config.yaml
num_attention_heads: 10
rope_fraction: 1.0
parallel_block: false
batch_tokens: 262144
max_seq_len: 1024
doc_mask: true
max_steps: 6749
Each number is 500 + 50 x the weight over its row's rms, rounded and kept within 0 to 999. Layers, rows and columns count from 0. Numbers have three digits each. The size before them is the row's rms in percent of the matrix's.

# down: layer 6 MLP down (transposed), 1472x640, rms 0.0493, rows 935-989, columns 0-79
# gate: layer 6 MLP gate, 1472x640, rms 0.0474, rows 936-989, columns 0-79
# up: layer 6 MLP up, 1472x640, rms 0.0495, rows 936-989, columns 0-79
down935 101:459452465551523470521425464439622605536520489538481415565568526451484338504525502475549569510467458416517455537461511564386393516572459508545541472564418425528482470506519531463499435537542400511456539519527548496490551535451467590441466491
gate936 095:521458634477542495526569491536432497631488493491504482483528565458486412588391576412509440504491469492461455531459533488525514502493529458447541481544509505553513524515475441566520540511537479458481505502528489596506472458425537537503460509
up936 088:478536532505445492544520497540456526469482479473521502480486494526467555460393610426494380516540526451570571504546471465495493512572425522528399496544370534416435523545536452559425492458584452518486545576498509596435490412496533522568499486
down936 092:474506489517523496442409561431478522566505366458547561452485495494351473569494412587449509487629499441520378570469450527525510549514463565494440544434477488581467591561469482401508553440504460523432456503534500453443495407507463553419505551
gate937 095:518404507569435579486498504521566532459538493509513471459581536469518563520449515456442507505482510526480563533442552443501490453593538560649535483630516465535514489509591501392508469571519489593557506525506585462518540546493441494440436509
up937 093:483480578520492527452574467498664536388511544468494459462504435597466561454482452495566555447464523523486507510540459510484508472405519633610603526587500410489471525488518518513551423606559389406538442399425481486479438479505514558492568526
down937 096:525484494448556561535514494527542450534414528449442451516476458442290421545555513558374591564494414466526517464627460407469571586527494509483476472527468500518528497581432473501449446489482466548478456565436515551552504551528476473519541487
gate938 097:545459542536568498469555481517504477414497544517527469524661457560514438559475525547510401519545428498410514430535485535507526427512513634486430519518489522477419573421453510498570398555473449500480492467536552541513554375450579484462404444
up938 100:490608547517501541481585456529494425506513511592499645499473452466495473521563492465450436554447424454453529442541475519460510443466507517483482545527460559559441544554491521502566417394522476489461527482524456568496470419519418553454502519
down938 097:480512503568457588592523423489545460478544567553557511515409452510574539433524507468538516462386644535585555467422504493498482479509556374539502473450464445566487476612519529503497479470529512484406484444460486479562521476480452452500532454
gate939 095:481429487530473396467501545586529472472471499576576625569491410470462460587464455507467458617526595575523528428509504431476401576502490459524517466530506458510468502536466506380440497504490519531490535559529481552576438517459591524479450519
up939 100:583591540517453465551470498491529420402410541464551446483440445517455591436494470616553478482496517501496431524555503602476544503508469501411481463523532549486520461457471526509489566480447507501483494469555446466539465496502531545426571405
down939 099:594470554499527501503448414465612455529457496481444523453488555559481469459395440505588508466561595548554569522550524530570509472550457449604447592494518578506470459427500486497521528384472491525450386550473421542528461533497434503497550404
gate940 103:497618567452472499546459425561519511444475536534558607517560487516497545559536526452450462364629504480570503515506578533483470594571559540478454516488476608508436486521450532388527522521499481508467564475521519485513495535546386523425494497
up940 106:547552571426499528540551414387469576553492476538472448474463529448505503500517500563494568485543587492435464542467493524574464435501504511552554528466534459504435545521426524429441616525470455461533423517594393442518477382511502534587557569
down940 104:464556547425516475538460514568443546468460592543508481511402496546626510586525508553534381472459530486538476550454474478574530504434473514458530457546507455514524501527516451554430515588440543365499476421516538472513454537518513414472592517
gate941 102:483471505434508483473495482477557537434520525484471477473477549513519522488504502511525392518508445462518536602575405402561479620568485494611455538494506491517452524441516441459487445533493520470444452471483460515543537559447488512421517528
up941 107:509477500496462530431476547488552370516449466535430434502544534500490459521534529510516498549498595547475497483569498526481473494463437477453497484509439486565526474570632475508491526556495403431579489526507486544502534545521531498514462564
down941 105:569456519556473469496504437566482532430570463410471468464441466489611513521509459509503473548642468476455493470514510529594512473415532415514460460493529471459490512486491554406614540514474502502482529491520418396604495503388476525512447524
gate942 141:440513537451492414412504570437470438519450555536516551556521595480508535453484530510501594500488543497466485465567472479514473494509471542473509586488506541459537471519525524435410450569525454577502502535464527530549534573442533448501477434
up942 093:433606405516465452523445564519487455533526556509542499544603479492392516485463470574574536410465574439460447554554414476540483537529490551483522486564416528516558535577483458445497530513417566514538462506502460443485525509439564416494464450
down942 090:587503456542434558617512456484481524443572431578501478496473421497235512501439456478501457508489463452540539516420635454484536511552608489496476430537527467575497583485495521501558474445493500480472504497538473538437491486514474593399470543
gate943 099:435479456494476465543539546531484497496522433434577536482540629492447389491566479560575451488474444415439485495510482503485521506457480490491458483549501405490490520471607451332533501532517530520430521400457491495475389525507555455454405457
up943 096:473525456548454551514519418444549449550531551551570501583512450547553485566420389417524407534437453489489588537488483513458526566514480421439527476530477561533445514504422465464437538535452510551517509532494511495417490576472601567531505490
down943 097:587657454500465443404453502477429441405461502526511419514475477519493516506500479516476591516551505479502466444543563480492488454501464482504573446514514463515609440448476469477487491482515494498490528513566580594606500487526502558509431428
gate944 095:551504489452446517440492427578509552480461445526499481503634426431565411503522532495511520571551519538464483522555453472495428541533498498466527504474437507561413557477506533489481547515460507472453549518506388522557504522374518528495491501
up944 097:455511467401497472419508527489486491476498560428512528503397535524454588482460548408411531493507534531475552419531591484512519551487534473477466446502456472458544550561539450441482505498516406526506488474525423440479444536522459513600503567
down944 100:559537568472507459414495522591396475420478520511548537481463502504459434573511376546503554561444482588425489571453541608474526482459429510391527430468462460460571429459491477568570530468511478487456544531452481540482560385494458463381455582
gate945 104:495490491567572565559570439503523520485532460495488505537545439514504548572500559516483483463447578503459521545469460443389454476547426496490459511504565402415534441442487467479458521528478564381537499487503560492571522536537474454450519457
up945 103:477522464564477552536558422479587477516541487444488552552477559463507542523446551477530598562498491553525594543466447461565570641461433527460442400540514471493502497576481545619568559571510568517520484587537513454439557396493498517514557492
down945 105:499416593488576403537540537459512531432411534528449550556477465453646514593471433463595457499456455412439447441473493465538507546473443533500393448536467401549519551473496500584450421513454519521522439483473530491499481585506416513371489478
gate946 101:455472500367469589485638500544512491463507437452470426560499480547527500519450441444566447487508472503408508443470498479584541460549480499508443459541443532527438425509529529511542513464405470486422462438510478464514433515421511501510497495
up946 103:439446458481437505583527457410571495527532437496450527569475503512456514521562438536548550502435549486442526527535573496512502516476466512505518481455443428507548535502502414500440488556522469525498508391517567537512536463556455482574533605
down946 103:477534443538492594495459559468539492483419485489495557533451524411503516565488430516525463510459521561397519547460572528431515480593489493577545537463556507403476467494559470538511427488494552469366578459420423451527526460526520482486439452
gate947 101:527504486572533539524526459524442467431409443477478475489475459421422479443492539421427508520562489501460410435521433474544529511446496460555429458596406468460528497592395415541539527452529524467523379501438483448440414541543410512570569521
up947 097:559484529513544492524584499608441570596461494555520490576489585573400514579585488519480493608495459388434564430468517546559450553563545464575477517457551511505526557539500457538525436583493571566472510412573450487482510570529454498518477512
down947 102:412425460527545516513525511469425516488521498449457449502537451469567488519556510458574520589419472532449514506452460517489512515532474513495487494541455427491516524503491423464424439530573490580458578547559413512503576480541502429507556486
gate948 096:589540490457600369542424554555481506552526516448478481549540513495541457474463504468563512486537461513405548445466536474436512457468496482496504509504581514510503530427494505335451471537526535472507498511569517465569528486446452525442500445
up948 101:517531496557453397526426558531552555485451450526543582507595529614483510428515502433472540485511502361407427460587435546552430539509487514498461495497496424449494581463520491511545477561485485526475495568449578429465479486498511501472449561
down948 098:479543511549495515439462486543472555560487551529469555509524387462399490536473518575499462448489506523484456474409387545582538494467523563478610515474475503517523562568566547523528455532528501589544565466497499489384482515422519582548495632
gate949 091:499445559484502471532554495424526565427499530522553495522555575560583363545496537479479482492456346412497455391517435532478524513488474461526582506531558544488434452504408467435524472528528474566446538577465532576400506577452527482506515503
up949 092:419476441475623517526459541446549586476518536500520618456567380407536539543464498509505568497492526444482467518498441493505394460425499582502512617558532413470521551546515485515517484468599443531452524536501480516603455526601492532481548483
down949 092:487515596487521549554481515557491533488564503520548365472549493540505537448551470492447546464260565556462459465437609474528500448557454530465492520463422548487439592516550486534468554502428570519617511513498443511615509574434557451459515501
gate950 098:433551580442630476502590553499428548547488513492554396581467453586496469459517429565561371502555438488496490409623578483488417506563507426511562453467429566507549535508466515478457532532454500466469533461539447599528476412523489457493569494
up950 103:565472511521466540587466519444441516488459490512589486483479531440499554497442486487492540469534521538504546466482591568461489364507523519432488527493589619564445588618522630396429552463494470620462500532487452539560468473533517578482515462
down950 101:493456445452541525532402517518513495530563533438407540449617550448465484467496555575521490643631520465503577557533469496405458485504523505539454533440413542437454598468495584488461473483477400594469442509490466498508491511514508490581511489
gate951 099:499561501495505533444347410546516503468470460447474560474495479512481523389351509460450451499462533451463490487500554444537564589509481581460577525519508559546508531562527480543520526463521493525512554487433479480506521551453507502517494536
up951 097:451566473492458487566553568421427462463469549497470408473521461541506525448448557507480583450475403527474578481538493521498519504603567481503497430488501468456530523525554549450488475476483570512477498507466476517482574473523534517411581515
down951 100:573469485514478424661484521457547551515470422463581498531454554516495429539402526544547465473409518514556621570455457534503590499494471513480507523531498587594531497522507473587494544384502473415462553496531489562443461553544486457503507417
gate952 097:511511524514498524535609531552483549465544554487457546547538504518607436503499507421541501386461496484534532517451440661557431441504482512512600465456573466583396501373406494481526577422490437578419537408537501519550532517526504500423469483
up952 101:382536549513496491443522470551481532515504562475556538590488479553506425462515476500496536612489553488547501455455529467467472499496500517568555516533644461480560427499480468426494450456454528645509477478532515593435378587487518500483440546
down952 103:540474476442352484509493511478512506540491560451567539556517527502354541473480522442463430571441496514426413473482550484502506529453565498512529453484526542497497618518558546517466433495482568389529480539476490490547472446473488408535507493
gate953 098:565420538530445448575459523446481414486517499549554609512434411489440468547413517488447582515523484499490506478493520500502552499525504490487550359504507559444442562540495485550424623525486534503511531531394506574538486479499536486512526423
up953 105:480538527485523430506544494474555468485445493598522621403502416512543410556424485522449535480510533506524527496511434465576541453517461454526543458577546638415485473499477537601517557552497543512480469505496615398505458588532527588417565488
down953 099:512527545518504451590512593550485535451439520540518485498499473583622551517480510499589449434483498537561493512508534489447455450521510472487550551543507499553535458517446505553547513610537463589427500514562540470524565531500484488581558508
gate954 097:539425472563573552449471560531497539505464542439489545590558579490562516536559453609393452521483559504487519465476500450458530475489449452514529495596600550450494437541505588495526545540561461539468495480462340507373523472528460555413610436
up954 089:509497427461419557585520458420558508529541398497451405480547502477482565514550465456428541496465577460513394537500461499396525505525491600514540433532485584630457465526566481496465507495454511518473454435467528471554463470544490598487509555
down954 093:427444521507532512519466561540445548453505516473498543433517491483682427472453476498531491444470449448499598524506472583521506527498448473451379619480474521414641526473449435551630499522508565485547567496477482484537520470508456402532572422
gate955 101:473492527473466571515515536490564401531552516505544456485417449543532488543475495589471541482545472490502517451391553465495526362510473549538609468519440496535493484449521451551556531551387514521422509469542498557467469466587525430442562463
up955 100:430524561485506415475595570475522457449552536559563509493515374454520451534547516545566580408553528534527530469498505527472502484531365434459514540544468366555517501534492533561437531515443551548485428516564470582555467610466474546507573505
down955 101:497571508471499470489489479486522595525454506537516497519447525534476616553521544474450485446295389437577548493500576543571488596546459558497443499466497521555551439497539448493483449509495465446476488458523495571490474512441583524466602497
gate956 091:543471459483477494577523444464498505538420493493469485507478541488422487608481608531451511481446507519476473479553509497464574460524429543450468405539463417530533509411550564508507521525485565456544537434494503511405498493562501408515498582
up956 091:496467550570490511548493484459533583579513442501443435495543541507488477449492560478501418581413542532493534469528423444533500496458425524487491527519473500567452415565448512539483486479525520519524531457594549469507487513497523518556515472
down956 093:475506590466542480502567595412507502480594452526436610529506463450345437478480504525489465451501478445496503528472466495468515517399447452630564530503578575402546474545462451484470536424447471465468458513470533428487471510508550504523448458
gate957 102:469519534558561586455463503474604613560505522481420487483462500521546559606553573554460500491556580482446483609486445437501443465473445614524548443462545367594475471363531514530460448504523580491549438474534465521498477502535461496481551428
up957 102:472509471485459522458620515553529431510589629500481547503505571470515495463502524539539499487473462415512466444600415406398501412568544504494571553521493446550521457526650490476500528493513475458448494487508498492512552494518486563532503480
down957 104:523434471447493402447523582495423434441366504471384472480559478549399417573483422511505452480555543457514537451459528506536406456442505443484414566504432560473458579405423500504428471532398503474481557471403537469483356552596425574548519481
gate958 107:506495531421526491465466542500521519458494492433550467605474562570551457595551531496416473427545537455430541457417553457534513511536403506440475467417531472563544480477446550481507404464568523570496510429615527500501490532489527467485567529
up958 105:532476545503487457456506499480559429494507599584525499500547632567494506385437528502480497556404452455500565524526441419585545495511557428431474523409496494539564520513490494515556527482537520511457517493526475470516566547620438514491540488
down958 108:464602522533459406493578547457521576474480448469515499538520469556359509478433549476467454507466478513533498475464568458531536543522480536559510520515513436537509436406530532427551494527548434475450474411494578620470575483478533499539546557
gate959 096:521526586583467544530550492523543507473488500513507479523520423581565515454503497460531558442627469484545580500430495513548564467469548600533506504473407583607569475475480517493530534521462472437494528487525533476380524537475424598514468527
up959 105:539466481501565521462487499577522472584541562529463532454612569534502430539496564474508509485482449456522529497488555476514458506422518498568527486384458547547637465503491413501436536433585495408516604591515471423534527509499417450540479615
down959 102:536475526511492492472481510481445501564506555548477489408480391535560495471569464462495526498396453545475525431484507549494490447433519474412452432466552510521539487459496483454551487452463440401505547555511504489458497551500481507421554469
gate960 099:394413575544430497471518561543497479478587516516502565554527488475520492480435581394519495439505510475434473457463528569478468547360451484363514445515400456512486663583496548508472517476532481527498525441474474531517474492442570567481499544
up960 096:565518543547552509487552465583520538503450480500425542509501517445595439530462446399503359586478541468526517489475495492574515611546496460565521508519450470450517424491536578485499538541526530422505474455471546460515527472527507429563472480
down960 100:447596513462570483508441469454527473441566530511443489441545491507352530558468547584495505534496583471550493500466556497466498464474451534450630460519533616447478538548439466396521503453511437463530452503429506481426589675509543465528460504
gate961 097:539487557461500492579493436533489464424439461543494460541445534550529472463504523415554485417512532482491443444494394556513541402437507486429476490447513467476511513433519463485444523466433480504529516547413468533520423450524477469629500454
up961 099:501516437464484458490545500419608498476446464543547487470532596485488522481569499475417487558476526493567528452521509525522413518517523500536433554443532425527522533571694484469512525481537453512451489488452607558538641501474476514459570444
down961 104:441449594503531482456459460465464548567602489456490579472548462488518524541485443562551547477441548463474522524586521465416376417573469598573534516553441488496374408444487584533504592494431557440455454513492472475492507529482572485414504538
gate962 097:544486453506443468422461523447474519500467512581448534510550441504509466520532472465527508506485474469374465521478411458554430542478416428513515505445537539441481526558472432466406545576566552456519485509429411510440593519528426596466520530
up962 095:481571589578506446489498568489536489508526528543609573478424491588536536503559513497530542466506426435439461568463545509460430509503457425511476490431489529481568518485480549474564431424454508512494432474477505561497429549546435494437549497
down962 097:534485559573514547481506572568539463508449529508435497408411421453435587504448455438468494430365409574491469455448514570489577542543486500577524525459470495471538549527421451429460538451452456520468502439426510562480474489515581481463512509
gate963 098:480509511475528557413515500507567480500502474420533398506478500519551526492490490460455511458555541518606490519490436482523553370517497507461528435609494562573516470421536447450547490509563578461509490487508487486524525602489495508380434514
up963 099:497528496491536495399497523483473493557466512468514471536480465430458498320461572505556486517438489573506536500487471483465513553488494469452553453412482517457480534536500538493496602475469464507487398563473475486477390475454612467429552361
down963 102:468508451419495385507529440434490534438523437574467417432484536480433446598587506542620513535558397441502558452553522501511462497497470579484418413533536453413438627483464573380591522500443520490522520477453485450490560474466564463490525461
gate964 104:446600525472459427487584440511490369469545487509442485475514499407502442464490561446482534421537517475473489445521520427475595561578499521509487508496589489466446406501510537537482529512554454540458430477539481477498490413478501478508511499
up964 102:420511506444515496540542474460585518526562571520533519584575493528519495408551421435464479496561493480514395655553403519512488508513554493507482453505407529476475552492485458481485513508475602520573570471464563499503493512450451474377536594
down964 098:488502459447496574457486493437526550504526518528592525540510531592490598458648456497509496511459432475545477448495478418478510501571466549589520506494433440522475436453435419562525448553416547483475402493464519491557512500508423471459593537
gate965 100:450563536446602498445553461547543469541563528535536422549531540457482487488562518600512510516533533519517516432557459584568459477475488495486464584539462511592565432487470391502452481467515463617483520465467518595513543550535549539561504436
up965 090:553608600520522433499493442488465540516547405509530479514505466554474480412562443511569507450530509544579513472497565474565410532499534516435390472533498591562536521526443506467538543551512552487620462484598483463575474510571469471425446467
down965 087:448428536517542538597481486504424431441511615538489511467457630502618435487462559567494405476565465474469466496477473555506499538496452525645605487448455397476485475460518565476510568536475520501462497474473456519457470465494530508495590492
gate966 096:550504414516499533432513449498469444472424544444478479537415479484575496502498465484474507636568492526461445465550497488551545457445425551500498433530515562487496513515497516456557363498491482535512502436505425426493492503447547468513533499
up966 102:381488571510476478557545427517534503528540598515466460401475445638503420501474522522544409484493578460518582476465533482546473526402461572548485406488608553445445487447439492445517592504483535474544491469462438528502563491513508418564503423
down966 102:624550458490491442476462540472493486476446521511497496512470434629543532558497476530483507463460462535509525500428486458519566524474514506520470494500567494491529427594576502458447536478496491510508522504537644599507438539475426527437422464
gate967 095:455486602459525494509550510470479613424555546325544516548510521561598488515580535477476518510455453550443518543551417489531453453476504514538545589490475420485487547590473520522467470514576448497490509443507422534653472453531578487415614517
up967 096:473482483562527528579401441470561562429469572435433558509468543484533446447480679522518395499518487513462533459550478487447564390459483442452527602435441528509494491441485536456508436572600508479534500394513443496504534548531525450508568484
down967 096:394526542553490387508496588479530406557475424601518466524449504516458508532485601483536417512374522500486454485436518540532591479446531484492431481552523602467522544467443462535488550519517545452461475492468437507495480512472465607468495547
gate968 097:517513552466505529446498475434520434544602487532537425517471532469596486468556494419510425503538420516529524512536455546498488508528525556572474529540408507497457514561499502418564556501521454502522502424512500433487492576461515510448489463
up968 092:443535491388468412530444511506511458509481408474522509398550556448463570518453535523411489490450550472431511492461395439489441565474486572526419490437524447472435488495588527417585472465425474456563439611497415433518497474460480489539401481
down968 093:503514458527502469592539508449546504505436540575495490467574469485578558480533441486399481562484484526489540541607412558495517536497420529529489488527393427516476494512547455426470467485502471451491493502494524496392478519481430592425570531
gate969 097:507519493438543514552493527474531460549465385475447569474463421519475601466512578504524540431500650496557456402494484463484508487394460506513576517566487491516496530457526426537428532531407498530517530476480586521470428453521568563484503524
up969 097:439487540511506535512385509417497501499520496539466465531474408488519590414520415588515502514436422505556506438536483513454495433563464521538456425548548465408497508554494533437453448451498498510444529394447399582517581470451542481440636497
down969 101:478548515548476594462470573531535519472465514520566464555591544469577511454450484494564450487504469513498590464508524537426548505532508560553458420490540545546464516522457490472522529447517474445450489581482533440562531516504525538563491475
gate970 097:467447636536655475562493467514489574615582418504536518543435509500496469555452488534557423428579445450557440462485481524414461525516518505505568505509511558524515460526496484478507439534546519470532488527543600572488512525539472567510469529
up970 101:494526497463503464529512450524437487389521503448560523559506543431481553471513507513538449521482529465541548451481497504575438551578495474458405475509541536590412524466540533549488491563447469543525546524475479451487440526406561518528567533
down970 103:477510494510442478443528561525543496427555455465423501504581554484432443467444424498427497519598621486531521421447574500522493639606473428497421455565502559406508571445590541498501523444521445378576453485551487471508467565491527525581600586
gate971 102:499451461478511578531567396486550508514485553525510475514493562527558519573459550528540534395516458578502595535500501492509559558550514445527413482484438578489489448476513505501441470644452447492564606437532595430462488470485428520532483525
up971 103:530518476517467498480546460496527557507504455569562497564505544371534425527462466481471535491528532476524454500457522513443484504556517464488424525579496570516460681449513454569474584411602470508495444514553486459529469524527475535487526525
down971 104:507533499465550504609518452500402370546466437522380493493446480552589539489496522455517477498482521490451521506453443426526429414549441439500515533459485476488559465529501512492532526559535420494511510486448479492493374533499529464498475388
gate972 099:445501516603437415520539491440527551471520521580459446425557515458556359456418465494548570483426435448527515547424521455593501536545423532426566556424528536487582553422515573426453554433581458457394473560497533478524501446502472565528394616
up972 093:511475481532521532526507485491540413578494498483442538491517384479474435452458526562559605494523502404405417479438482543489408493571468517478517442536569419455458482538442557474582551605456484534476389487389440464551427529501495532523432471
down972 097:459517472506523545464504574471526510522391449557519527533517503571331476474493525558539548517689518491523516532521481374521509592464584495512443529501454478547532425496572494485495490528401501405479499516528474488603479475448463537563563535
gate973 095:513429495456445502493492441534528493492481416481517501426473543525546523521473454441513454453461383473489460423489456475480522509489507567517526531505551380529490475492456532480475563496491404476468459448514542477466485564547515568450528448
up973 099:504459474472514529533468518521520492501552492587455538618576524472515497579523474491524462538471439425466411538615471482554523543556450499496518477528518443567493512480536514589516506496556523468539452538518612422486554507427491605534553379
down973 089:516439542490529544538565350426586393485440524513476570428472602493491474476646488426490501517528561461550481515458496447385480483522517537648497524493567475499515522457488473466439533428459387566442526522621534438514501342550441522557446462
gate974 101:527438408534464521482473428526492417587472530489554523541540567595487468566431579493529455394493499546439432471517532415464389486563411485512505534569515586510495454548588485546456498494395547568513499493576449546525511517595557429514493437
up974 107:496507539584574550406528518586545487371521563495509508513413563485491475430527561440479482407504449568500548491605533540419481468501499615502500570471514484547419545582462512510508532539499409479472501547387466545491550447529552493490503511
down974 109:535521483479521538414540512540450484517592560459452482460479512461515528403490561475482647544515546461412501507542508538447456455481526504489490491515540515613645410437533527393461466490499451517471546564555432497576446468497536523492511502
gate975 095:475555513582558546480484521482529595522519510426473479485485483528579496618531513558522512455513468528453518536434520506521467532536444579384547410417533561563476500460429546542537471469532550453426487570475548539494456529563601511499423474
up975 095:532448505648453586463577499513470586496565518565517470525536498511430427501477573450520420561562445476481479494481564465502479444570507477511493558533530487497454538519329525479549597570531518446496538510502480559521546450538446512444485520
down975 096:506440595492471425524383513462389538533538573375449416508435661549667620615491542567513496510485478500478460482508499535505528474458466534506473451535448560584512471489590514519408519437616445572496425473545405448474566529473503553547616462
gate976 094:561559577475477405590488538482567433473554449548556493522557460583586554491510541485518434508547475474478471476494505505463554484477469470511516436480525504470496545410477537597437545499487511518525450469558457568519486546417516542466517472
up976 102:552511490502467541438489585528434578499591542530548590564492495438505498347450545567479562475494491542485559501435469470516478429508473524489558464501539517514535450551555522450445509522537589492527522479514494402506418478498502494522574488
down976 100:435573500469485474507517419473557571449520465408507463485585452564279561562462498541468545457557533494478423414460428454521451544495501437457484463559510495489512442583537506473441512544461446534501499456555487508503495512508472525530576495
gate977 107:492494482462566558425530603565511494507418439570425527474500444498523466579416447490564525437476429418444561569588524551531536524480555513499493382428518497409524495507438454460519488548467466479524427522456567461500557518452589518495640556
up977 105:563633571464470558513538468529563569589441469563595611467483472565484498544565510528474562485516491543462464465417520451494534495456538499531531470592442460464462555422496529468489591628512481535533528488483448457584530477519495550477495500
down977 104:505555570489407461462487514457455497389468457522523547468481503596545350594495418477552536483580503471452510420480469507435481529563445462360466374548505433511522412532476479457483490476550508497564553452377494552558567444577519406579543557
gate978 099:510471510446499487544531490538480462549524559545430533554414477518506462522488523472471503515470474520483519565523440521455488483549493509571452560448461606495488475475494398581487522463467522546453498422498426561521524490518523556515497431
up978 098:579465445562469464466487444589476449458590447463509498602537522399428545560536368515473498476529507532505582402474571506448568512505532458546581529525566515526557436451419515479563488587541465482621456470515560464485498534527531514524449555
down978 094:357468523540560541537450436454524558543529561395497504548580493454588441460497548447435561485469546459461547550523489506516493391535539468434518458505409457518487587499532457517606530495528504480563605542489473429405578460547397510422441564
gate979 092:511503581495457553466420457539475463495509448521558451510512508508532420447519457483663511466540485587516480470495495477508544424512514501429466539505501607463399493478394354516474481539508549534644380506500473584515524548525570480524475443
up979 100:573454461494478546524515473521460507449526544490423508408523555501510450445501466482429571469563530424501567513460505479486443492547483483449476496488571529489487476554421516533526509462474472497479548501433460531535485414489532561461446567
down979 093:521492568579504404541430410469519547543544478423498527599556475509545484517536585503561523513546520560494534452434551464506459493452468590465462540456596560459555506557440483498477549557519450516545454478475480512524511532519532503474486454
gate980 099:511562583460471517481478520499473485434526500530495580567381399532519511524557509543523442445445484566507414420510481498496457562481461493542542394430418503529512525484493454429537521512481511428440420621467479631503375598456537551452468452
up980 096:547608573496437475501506476512570502513494527517496489473437509475491473547403504530535526491542521509452576522550538504471483513541506544615504469614606434640580566466478485489499505509475499545517432438521574444344565474490525518489492479
down980 097:492530604408496436448522426485493430610451519517396553534582545510626424537475380479514518470611602553485379434500403494518481500493466462456462502470478580591470478527530536551558420504454558515502476532471526576474566558438485508486488530
gate981 092:530482486479518531511384505535563545427514442489519584447594573553592521403471484536589407538552554532546529508467540516499514416514512467449538570618535482504566447511502415454532436509444432527438477501460500505564492476479453525501438528
up981 103:427484460518421505532476476512494513553599350533592538514465461535509549545547575527481413431423569571387520525548434458395410593415478514470595519468554538494604425495502516466559453439438536433377500550417503509431503523534542458563570558
down981 104:478459465553389503434544462514418466446514462504429533503500407465564466508495520493445482467449440573449486566539469558575571510415511437557492535451520462472522449410440524447503444449448529485508574485520563439475497460520523492544575504
gate982 101:521579391601452487475439530539473537511580570549545610576480472470524502445484472445484640430570473544482488492521534470539454539564513544496486539507444493557562447368467522559536527619479523458463539556500534501541381589528482500588533538
up982 103:437495606499519513494589488556532486504476451584498445576458473481516453585561504535472454522553510452553479507490521557524599487451511420451543576419510505545462540548516603560435499562523487610495482491469546529484497541509562522557607449
down982 103:427569474510458473482441547342483492480519512511481488526497496420570534439450492588518539599567515447444572485551492534440441607412530511451568346435498441528511576525483467518561527566472547458449493489499487492486484500544537528516499542
gate983 105:491474499481579450531460469507476577524567507484587425432508500552485546446556464509479462473512468516511452501485428497533507474484481494469546460594479444582437475590593466441488532506406543476527469515466543548557486546521565498550493486
up983 106:471537562567422512481513500432427569530477531503519487567475500494467511525439549379483528476508543449507427473488469506459517443541545441473478509423547571549451572438599465525489560521565448443548510512545520574501452567493503505491506519
down983 107:500486590411467519560530539437495530470593520484465491503560435518468492554558476574478513604439437548452573495569530569456547546548549496401553455510463411521458535525441629622587415525493541548424551593436501434497463484438514433506523415
gate984 101:533492512562507595489572502475499614463530423425519524634548417460469554528416472527549410467550544517430541502450529415561416503504422505498522552449521485543494482470460499491486474513503416484513577494460429472550502485522553532589454453
up984 097:532521511586610506517507595458549545488438491459546412519442567543531643525522565504438524537470491410555479428520493503461599446425410524446584515590487506464560513400531509516491400514470512570499512479495493495577509495508514620449526547
down984 101:521450559463455493519395492483464546491599585493561501490468474513543524564456530464520587459471473532592493398490485525465395579564554451640489438551508562457405490570452478474434564419521465553529506551491450518439508535435536476518500372
gate985 100:431534509442518497414469434469472558484557599615539443415474469632519564514476503511442551525564564453525463505442492453425598484642519436463502577431466510483484498490537384467579583478513514449491487500462493535512497550539408469375516610
up985 101:463528536437439525559542509496557443475472480478496480562421470513500524532483470487507521499523576501492540422476634503505506474511502445538524518483505472562516434609541595505474419479431544519568517515540502522473555417474444567450445493
down985 100:443517487435488495549543529493502511524470529486470510533486393548542566524455485442550543460586518521462514488509459454502472516557475503487506532472484479496457526561504549484604457499525485485488525529492540593472549518424488528514500461
gate986 105:475531486549471492416523475545472462490531505441488418536526567502563456545511452576521451497489551486572456517520606569430500420483432462414429461509492526531500417500442415521522394489466535559483461508511526556487548553453567505520593486
up986 094:508507480591406474482456553479455481559478483384568501515547433456520526542521530520481553497519498541540420525479476474489552501463456483477429493548506458526477503545457530520554485461491498488472489475519560554533551531500467434528480420
down986 097:493470483572434528608471502501545465538543486503483472552428506540399576467514406399497460471375468488441543463517589436454488472525531494518520489481532499566486579425522522504531519427455474508506563416534434505446505566512487539471539483
gate987 105:528460564432499537450473550391479486478462479526515456499454526510557529474540496481519521435605501538529482475477516501530449525497513454498545485485563578497498543527481476622449595532471593431506499391549473465534670493500528547487562453
up987 104:521548521481518402486471543502513483558512622506517507495375516568471505621497555428506564601467410545521534454478403406546509475500438403458439484422521497548501524447566432463520577534506525561536526501610559461470441474469451614537432461
down987 105:541536480492531571465452530422542526487488479515510484418399480516525448494528487435530531490665349461502472454478543488618577462433484476541510522560563511531469597497479457494523499437491526476478577470440482490532490545487539511561442452
gate988 097:545463481466563525480493449589383585406515523419517590557546599526465520508452450453419519513569543466511543483412398518485528519513481494485550519518432497501486472466530517528482542519516566458527387450463552431502526588496516385424568469
up988 099:434504482457503471510496584573472462454439455442453424529527482506466587491537533584529457391501472470520472432516550523570450566493522526462516480509549513429495494595521444495496427434525440427507510537530435468449540504487503544548502500
down988 097:437412484463508496512521560494507531481520497453513479466491427509567454560575529505528558462595535513464512421473487564508400555520484469440590575472430600459596567562570465529502551454491549394467458519479469588544543447490488473518524563
gate989 101:528534534485525547607430473572441578445501494418440502489457550474539478535537523469595469448522503528526515501495565407492505437562473496521533488545446499482431430450510571453474444445490534597476531493529450553573483559484383475500521418
up989 098:465481491554527419367504507443595459503488536521516503565563443510527493529464553470493495540405537516426408477430415471557418516492452492548411458467497463539479553484458584481441503502480548476520458507446535503518546453488443590534508428
down989 100:416572500480434543511542508454499451400557467526521472552468521574591490525409531628433559510629379462515545540461582455511507384493549569433506540493516448492482425465431504462456541445533505440540512523577513544535473399473542555479532581